python train.py --num_hidden_layers=8 --hidden_size=64 --num_attention_heads=2 --num_key_value_heads=2 --head_dim=32 --intermediate_size=128 --vocab_size=1074 --hidden_act="gelu" --norm="layernorm" --norm_place="pre" --norm_eps=1e-05 --positions="rope" --rope_theta=10000.0 --rope_fraction=0.25 --qk_norm=false --attn_scale=0.177 --bias="all" --tie_word_embeddings=true --parallel_block=true --init="normal" --init_std_qkv=0.0806 --init_std_o=0.0 --init_std_up=0.0806 --init_std_down=0.0 --optimizer="adam_variant" --learning_rate=0.00322 --beta1=0.9 --beta2=0.98 --weight_decay=0.0 --lr_head=0.0177 --max_grad_norm=1.0 --warmup_steps=208 --schedule="wsd" --decay_fraction=1.0 --decay_shape="sqrt" --final_lr_fraction=0.0 --batch_tokens=32768 --max_seq_len=1024 --doc_mask=true --train_tokens=139000000 --max_steps=4242 --dataset="wikipedia_en"
Each number is 500 + 25 x the weight over the matrix's rms, rounded and kept within 0 to 999. Layers, rows and columns count from 0. Numbers have three digits each.

# layer 2 MLP up, 128x64, rms 0.115, rows 0-127, columns 0-63
472525502514492477486484512497467474485483522537510484527479492487461522514463491501454485496499537487503498485490423464481548509521537532515528512553520494419470457457430537495480486501486497
447480542460498478507500481483493482472513505479521473524506499489509478541526483504499498472515554465509490527494513553487501483510476486548467447499526497499501512531468531471519492526496434
461510518498501488472531478491508551500485468474485492494498472512479506501500503479490525486496484508487518498502532529476498473519515477518485510488503550469489535503521473528461503492516492
501474501451514508524478483511489486519574499456500508491479493511518469481494529518501480512460480468541465526509516499494516503486506532482475501523502522513495515525529519546502495488476520
519526511509529512530478464529513460514505494496491501519458533501500509496486480482473495446514495496508485463511525568474504469519486552516547524501491512488546487504477532500503487561496450
518463494524519480531505525524491484499538460503504490515476473508483481480472548557465476499531517475533476515503457482560533490501484456444446465501487495533470469517490461449539509511504449
537498541520506511468498492518485478496510481486535468521496523520522477496502501499496487486474512482477507478519500470540493516527485505566512486523486476500497487510452502504443519514477470
457501439542467507500504498476552484489519515509539472525484473522485503513480532492479502503500507426554487512488440518529532524520521462466446507515505479497488460530514479511484523539486544
512493548464520468500496531539539510474497503483557481494505498500537475525519495543508499511461516490546482503463500499498509493487525491521510482473481512455514494486494461503498488481471503
438483491497475500499497510470492471522518483520492471484539507527451470504489502491506465538499469516556515532504463490506501475526480499528508489494514513494504489556519470488512470465525509
531498508494532475495524512537501501527485471454481452506529488469469504544554499511526496463440493479542516537507513481497492465502528495489510493533484503484505468516496469512542473490509481
486536529491492457469512488488500523513490481482498500493515456505523427493534475512469482504477512477500521507471484527512522495475520495501474469566510488497524521512483522522491490494491485
522483488486515507531490531458537536540529496484482482545475461545503507511515496487506493511510456508537485480512496524504500493503489519490521453478502496555503525490503469533471511471504478
477451466470499546437546517465499502513476546487493523514519512495513493504498502493513551547487475485496464496510520499506529528495501523490488515534503507531507503502503489518475527513492505
500455476528497500535472490474490480513497498485464534499522526474516466499489523499499549497475486532524486526478481496479474497496475506466442569487495500497470543527501501542513537487514476
499540488495495508530531477518501503477481514482494478476492512483459505479514503516483469493497477514530486496509508500516528481496535477535536481565529501459496532475468497493493506514500489
467512491503543465503515540474513524500501482505481516555480482526523493486508490489497509503459475478482489510482505490533477509479518544519523491491475467493493496524454505488526547537498507
505477451505518544529535488488496477483496482424473539497470545519471510503527499475535508517500500487517463484480497484493473520473500463472475523520505482508510512499499532531521537492486480
544490508524513481464554506511465502476471506490499465499480507508486499508482504486509502499518483501515506493487448519528498531528497502532502553526524554477495520509497524481498543501486524
496484470482520496483518508555449450510483475515518508480467482474474496588475499490526513472488518487497493490527481474515519463473466487488464462491499520501508523492486477529507528545516494
487506504503512498496536507497496462486469540467512510543490521529469508504509494560511487532485462510528483515515515499466473490488474514518481480533459492491478489513521518509490496514547493
514537499476485494511487458478552496521506543471521519519497517497554455521512505535478498480472488483517473520442524472512491492529508510510530534511499526497460498468506448437514501530508517
539506483460520503512499483499470502489510494496510486501498535476487499534496490495483499431499467461514467478483514481507494539560496539519538498460476498518468533512486526533502496509494455
480505503529519525480541500523529522528498497501505473538506521518495470478511482474485490514522506547512477521516508476498486500496567495480515495463481508523478533448523503498500449489465463
514491501504483471563496528529439464500469528467475457507512493526478492488484500479490495510482512503485503528441522518519485459489518516494501520499496498488555466543465515506488461479556469
521515478477517518519518496502550518439470484491535521480462504487474480507499514478499480471473484503500517538490520530524485487451496505473486453533482521484539501501493518537517435521466467
545522526498530502465513541515463510479525510498505449492473498467474472553509490496483510472469536494477482488486458522509478458508477532518505490532532497505492531486499520528486491513523509
479514506459473451457545482471520526508498462467490490511472476450483526556499500458506513472545488480499505511470476506516499523515483524502516505545500532529496470499505472503501479525512487
494525533560483522503555540523499471540491578510488455503501485497480473494494485519509484496512537436511458496479508533452520508521473517459534510480482487488562518520478456518477484470514489
496497486478527540516499507486500483507518505500473496489514517553484484498489485525476511463545538469513474512525503457531535482532515482487511514510513499492501528507520550535496508501488478
472468496512481508530542501426501471521506509510500513463510531529515472478497522526478472461558521505498518516479498494490458462528495491497484524499530538479511506505467537490501514500500516
527497523531503467489535501450487540482543476513503424507497490487465451490523498486506513496491496483496492499512506538471521484476553545551516483474499489478538489497478569484484481499505472
494536454464503522488490477492525515449522510481500497506516540530472475497467457547462508502532494501460522455520504491496474521493505461516491513501516457488500529495466464508480532545457458
510515514557484469514526502499482493453516521506501454539509543505449472540523498489507485469496492465491503513484509542515519517513505535479510504504477474518462474451479517537469469490480486
499492515527523494485504486513494498561518448465496487477485488500526508479483537499497561493552505469488482536481507505485506478511530531506496516539483512480503484531480473463501520529494536
488493512496518508534527520523493509493486476513513538496502509485484484478497513511492480479464495497539488499504507476526477559538464528515468495530514473457486487509507484520483452522508485
460487500531477461531500476499518490508530519467529554496543495461506513463488508456470500475526478491502536495497506526513518517497503451499500477524468498474509480500490499504515499512466475
485501439517474552512526529522512526487498509516501500530502509448491470487511500508466499522486538456533541528532516531501518544520541484479496495511492470503488455529502525504478482516492491
542543489493496514475517489451505499515502519503513489551471535508489479490472530537506513512459499516467522510477529453477493487486511461522494534501528495503576473496477495509515495517505546
480546497479479475518524520509503476477507506546448502507500496523502528553470530521444548502517472513473455496529482478444466498524496517501504497513510547493462514547487464549542538534473473
491503511453546504484486482495539528477525487496523531531516465528480492497498471517466503509526487473512457501461508466511485507462525477449469471498453510536497520515525547482525482532510516
479540491531471481462535521517486519487524478481516426478530484470481527476481490495483523503449506500547516554505472542516513475505520459479477494501484521471500463499541495488505492507496486
525515481475491499537499461504456492480491528511512522526489493492472521512511530532502514473539515521538458529533474548485527486513527492517512501486513527482500487517472444525489501478512499
513484504469496457526534508488515503533509461499474503514492470478517477527505468489524485498549525476551528483519483501504531479502526476470504499483514529489482556448459523469519514540500475
542474492510560525505487534494501530483506519506497494556504480462506526479503490482479538486543462474513454499496493521509544487497495450442485482479511508488478476522516516512469492502515503
535482493540487516487506480474525508477512491482506523511503502547516486556494487501488446546565560496545469460486476475490507481516503481462501491500525535501525487493489540505482471553542499
482491478464525467486526469487533499521520498504531489491507503500487545485465516497501540539487491503484490474514500506456480533469524493510466543487508532480470470464538536482466479557520461
492520533520484474544504509496521492497484493452501509509464514546493498545520495490487526500551495526472532482483493482477481534513480496536496517525520462506501499491423473476494484496498465
514513494530499504477553490512513475510499488512473467522494504482516519479524522440485533481508540511496500437496467527506496503477533512511562539486466491527498524488471528525458451508532505
507491531545499446498499485494532533503498510476485459513499497539516509507472516537493518474523497554491523488531512488497494496497527464515517473519506529499517503531451505519483497545480481
498493514529527484494510533474468499518512476464497519499540483515477433468461502554531498540531485471521515506531456497524526523505514509529510496501499480496464488470471498529470525497468482
472466491493492473502507548489523529569493468466526535497531476492489494509458537511512486524505489493508498484501518505488493513500482470491520494467513507501480480537537455523483488554457494
490560516457500480499494501546535476514544501512498493493479495516490494520460486477502483506503510527497469495480519508513504496489500554508468440500482509488542479518497472499458477536528463
493485468517468478525526537555518502501517521513488494481507490476534500527490510468516467511500486527566551525491509503469525520510486481450510514490475478478485523504467527467485489502431473
482509466464530499492507505532544477478492527498494511545485491496508475527522509479457510469487457478507502525506472487489581518487474523483523497517492484519502496445491506493490532542513503
549500522531521523485534473486515484531528452455508494515497481470509481475485504482515517505525482492515509487515478507482458532537482497535508499486470510506483444484500524526477519574504494
474470478533500505479545455482494485477521496491484449521496545496484541545548479490450489517515500498469449546454517457494495489542498463499523500479460500504524499512543501445550480504523474
537510490504514501510476530524447523464550489502452464535507486504494519498502526544482496490472509539512508448458472480519495509511516512473517476477510481501511466494505474467510542509502514
484491516501510514508556509485482492513505503484518534523488509514512529513538496543523491494512474483549529498475501524478484546517502512450524537514471493477460519471503489487485495496457510
517495497470490474497482474494503505453506491462543508487493517482486483526480518490483506513506491466575500459484452548502541473474501485520492512491525499490521464526504494521519472565480494
512505515550494480448483543511541518465478531477509502528516509476495444491537482474500512521513517493502508486520506494474481490545534478495498499484504516466530481517502482510536513500549498
491522474473504437490493550491517477508514517524502457484542480525471472497498540468525496477434492483532547509542479461449503482502507512481533514501445503484490555535551453532533503560486465
505508464540488530500512478474555473520508497468471469468469473461514435476518510504512515516506489509529474483493466477505506453512481500520516547527479538469522495517464512461486516494545481
504452519483509522536474467517547461525520530508505487481501511532455511562476531501495471512464522554559551501509485474461468471486534478507496478545470532497477488556490465495521499519484478
472525523498518532480471515485454484494523518493467541547523482494488470514545495473479496519504520496504513499514484498444496406502510447497492486506488477467474498511510488516496500492492504
509497490454516467514509502481471456479526526488492508507489523490463486506453516515494502494471508485524537473471480485501485512457478502517455479487530471521483539469527477462535517491461523
529486486519562494486524478498500515513474549475488512499513493489481479488477506520520484460543503489512513502544500478462514489485535501502557516484517510485481489489498500486478466537517510
466501546492526487488548490522529494463510516500537511507506497495521505476469491522531465530485551459527514542518463495471428518494492509505452527518502491477505523462496511490494506475491479
507491484509522496519537516474508537491500461507480483528519516535503444499480518497492522475501520471466519501495476480463514549472455483498509512464476497476531494514554483467508454518528516
489491468530536518479545496499518542518465491480541480470503488530461512532476506483489565470516502482500542479516547535513515495467440493486524491478460498490485473468483524558468514521551477
466524484504491527485508473547514524504531469506473529490488526526474495507533540470496515505541472488530483478513482482523457463479491455491541462468479497512543548510509499475511445499507493
486504518543556501516488513463498509550480492503494530513491484487506427526497495486474512521455494526491500486500486506519493515449473479475538502505490476500518553536447506504571517485545499
470513521490521476460508484483501531527469532522466510506493514486465436499500494499513552480502490488476502528474477527534449465473512512510507518488487525488568516520492508492458506449549486
529489496526531466538533525547479480523494473464495517517531518478492523481496515481473494534498441489469502501494472532492499497492539496479539506477481535516492474501504511504455531539466493
515492508471528505493514507493533458510504493463555498497474538482486513533481508533505488528557486456451490484485498441502464520541475491492523537500500509505532506542468471506508464515452500
503581506533498529507513497486521499533494477475492466486500510493519459466471486429498518525508473443520494450503539548468469529494510506508483488464478511484547506537460521480518483499498494
574481505453488517470504500524487510501549462500494498494463473427499493491547515510504507496516490510513492515446424507484478523496518530532431484492490524490529523515496483524533535480511455
503484504505542533529506464487500517531482515463522458486506523488476493517502555500433450510499482545477486494505472512509538495475460449457507531535493556487481497488491482540488470480464513
558495489468506510522500501469471512513463519520510484530543510478484482525498480474477529517501501499514468500492518521498490484485466493501490527517491488530520533496488470534517533526514466
494506466462535529533490486508526502471503518549543539503528469479502489504498483523520568489471530498501497449494481530530482500535479548502486535510490524502529553508462500491509458519489512
504510407499534464491471510467519490473515511535496480511469479522479471512519526499485522530502460487504518538496481476489494523483472483475524510495504482465561552516505522515499474529511520
470506468514526510497501533537502467496473498505493465506463537533495500470498508531509471485490472523543501505506530474540496521463488473516510509497468534493490511529513527502518467489471480
515509525463496467493507533550519527496500504508483486507542495456515497481482504479493506566506540500485503467521518524495500477542498503476503526511502491464524572503488471525526513563508481
522498497492469497483543527501496499508504468488513444479486540502462482518514524553527501429467470524511547538533489494508440482509489493508471471533474540476522484549452497481507515467541492
475499497492486551503513484472491495512510481480513432528544522480490495573468505522507498477468499461539474446499503506476515510488512492525521507530524464479507480471494543506508501518504516
539483507468520500526512472475495485525496495510524499547521480511516458454465517520473518476499493515491520515539496489539509495490534520534504512522487510512522520536503510444467521518465477
503487507526506484537536472496491467544514506463538492479522512477485500480473524523463515495523523456526498505514436491500486486511526445496449525493500459518532514479516475483500516519466473
478491517521527500469492493501521508477504521459550459524461487473489497514484543458506502487534497529508530514472497495492525519539507515531483491532530502512532536494491514509438521487492474
538496471548485499522551457511523500484501492444535449489491518470477500457461540496544495460509562484470516505495496493471520540538534475529462568478441481481550519499475503520503484501499493
466493505501487472553484506540494528522518527481493495518507497484482525515530517552485551476447547469564488518511492522465488551505505447479497523494500514497479525535449470524523444491508491
547484470531493526489503486505518512465524510434503537513470490492487533510503508500483506513499490477490459530518477512516499460453517514481507519472435530498445492519510490492498441492511497
504485496556498491529501529496517493541514461498482540497537522514478528522520469472500501506480528467505478527427486511519526497491493466497506494492456529509535519466527501433499491531539547
500523512534467474504481529508472486476528489514487515465499532511451489515522513522497510496542530464514506510514494489517458482522478474463502504514500513479493481500492493469494491551551487
553462533496557489470533489458479499496486545503513486505518487475498487474509523506512479485490555474487448481475497463485502541502479535517527469492496506490493535526496470496467526469471506
499507465500512513525545537488509523467516515456477481510450542520513454486502528450520502488462471528526506472502508501518480500504495496504472526510556552525475479503488467517465532465493499
502488517517486466527460553490528444501500542509481474512504493525477499536535495534456480542485504527481507477480452507538478516511486469535533498487480502481514503528503480468505463524471507
494464484537501479498526452520500485478497506524489490503530510516508494491536523463455494485466478499490475532515481525535485500563518516536498534539458527511542494456495465476537487510480489
505503475492463497484526497532512529480506490469525518527487515470459500510533482504476530460517505505527449511510533496523497485482487510496500507522512491487489467477516490505472465523509522
536442508547526459538499479495508485465521485516489474530501470529495471483496536516494525495514497483485476523534510498509519550464482468490537540486501498467482472481484501552499516512491482
534555483505509526498495488481494489550499526500496474459527465491526475553479525504401497522466460473511505514499478560502476507523472508459516545531495495497473501493471512487547502491521476
532525492529519475494534497503530514515498577500509481487468497469515530479498512505490502532507464514503512503471461504517500530538485503480544541507480545454461509500435489548458499552535487
549483476483467485544503556528476452494499508501487529502512501547531542520475510512485484497498490470537503506481502502502466458482481500521501493500477556501483485527500513511504486507470503
534505463541525519466477505472498504529493503481568541505490510494486500484489574483498555485514473532500518483501479477506458494447507519509488516508532490485444464494470507520466524524493445
525484506524498532508545543482506494471489512548523542522484516489494486517534496468514504465512502423532514502491492486520546495493522518484500495555493511471479461541502510487469513521502491
530522496488520468517500494515499482481500481557494458523545483508487504549532496494496533490516550498495471504481479485516535523485485532513529498500486488486523450471484485493534502506507509
541531463524533531526518518517485529484486467472469492540573553494476507479506569603498527489481518495524527509497517548498551444488479476529486498500486536458502486480472542437456495492509491
514480500520488522458546517511526512489489454508491452532528507504467516516499493498476519498545488470497545459507495468502527518494501492515526487510465474510493494538497490515484516496479511
488483515510522527504486494501503492492502534485498452511527475531497513537516558540474494494446500501504511495495492516520455514545518529522520482497487495520486505501456503480479476487551508
519432483446543493459485505496509495530533530491480504547529474555488463500514437496492502494492519493535524508489509526524451499475471452497501489463499537501553477501528470528527512501513524
500526522520496496475533455480476482488527501473520514536504487468494507514526486520528476532531493507465535481480488502467455532486545488545453478555532534390505509534452505563502486495480489
506502512443525483514498512468500492517529474513512499510504505470497471548513545495520502475525536500477526507515521517529525517452503503449479490467484522483445547513491511542530450484493482
491524445512517493526506478512499506511480525473519470506564534515477497498492488510519480492490500534531497522530543465504502531468526518514544494471476512523536518521523491485471486525469492
538510514454517499494502499495508505522494478505474509521520488507514530551513515520486496510524494540480486517488487499494479505531519491501471482469491485508520507471457462466525485535560469
491480527494548492466486486502507518562501488471485523482497511520522481510501483490504521488471500495491516447517506488515466481496472448471468521517506512489525498525482519451470507525529507
492493499498556533481507578518473485500534541525491499525480526485481524544510518503485455506485471536476513528525519490534474492485468531466510517540510474522519503464486500479447471492490461
516520510526479508484525522517520471509502574500488453484494527473528523493484463483493479527501507486515491525494453512465521479508531524519495527514507532475494491479460523519502480496476483
514523482501533522449500489547492463502495452526505479485507484442462492449532496534519499484521547507502491491490443508486467509457526511510482509547508531465470492447452495527481486469504494
540498479511517530498500512532501483521513495460505510505525462488478509533478471478537463525514515442527548472497522495501482495473426496528465500508486501509478485487471500469512444524474511
515518495494501503494506519481521460523496492492536480488531455438480523523472561500483544511520488471530496503472524519499470503481548502521472517527526523504496466489479512523523505493504475
501474475556483510498464474509507503480525483510482496531524521477462479509462478447492532486510491460504490467530504529488479478544488497456464522520473518484539547514500509523531470458503494
489556475469517499514469458500572521512497495526464456538541512478489469516484482435433520477457481503472532531454487508499495517481483535487495532486482538482497483521506479541478449524521497
545512490529472487495494477545490482564546513491513498521489502495525490510536506469498466493490478498521559460506512518410484515506553527480503563526484473462500488516496530504491498530529500
498495522504484467529464529530529498513514486499461500468523500484468489510507473501484542512509537494479490497474471483519522497479551471498512477505487517525542491482483489518514493540493478
513518505502480525499490543495510531497482514479500495547504490462457510487548505478501527515533475462547501475502512501480495536466453468514538530493518500479480497492496486524521525499500461
515535470459519465508529511482562457496472519497497495483521555452497514481503459538468506539498493467477462495478494492518505525486510478492491494514503550476479490508491519523487518513521456
469540503453534511456529506451520492501450482458464536525511482514499507501515530439527487490466518456493528466514502563501520499500529484525495479502490540436504548516491553516492498516476488
480506502495518449507561490529472513502499510457512449507477492509467546480558519510491519496461505474496508513484522505505470526486501511529494535487486492461492529470503532526503481507485496
474504488536502551482516509482549467522501529519473421514492572499481536487524500477522519505495510491490510468418510501484527479526447506509481539468519455473472478522470523518498493484522459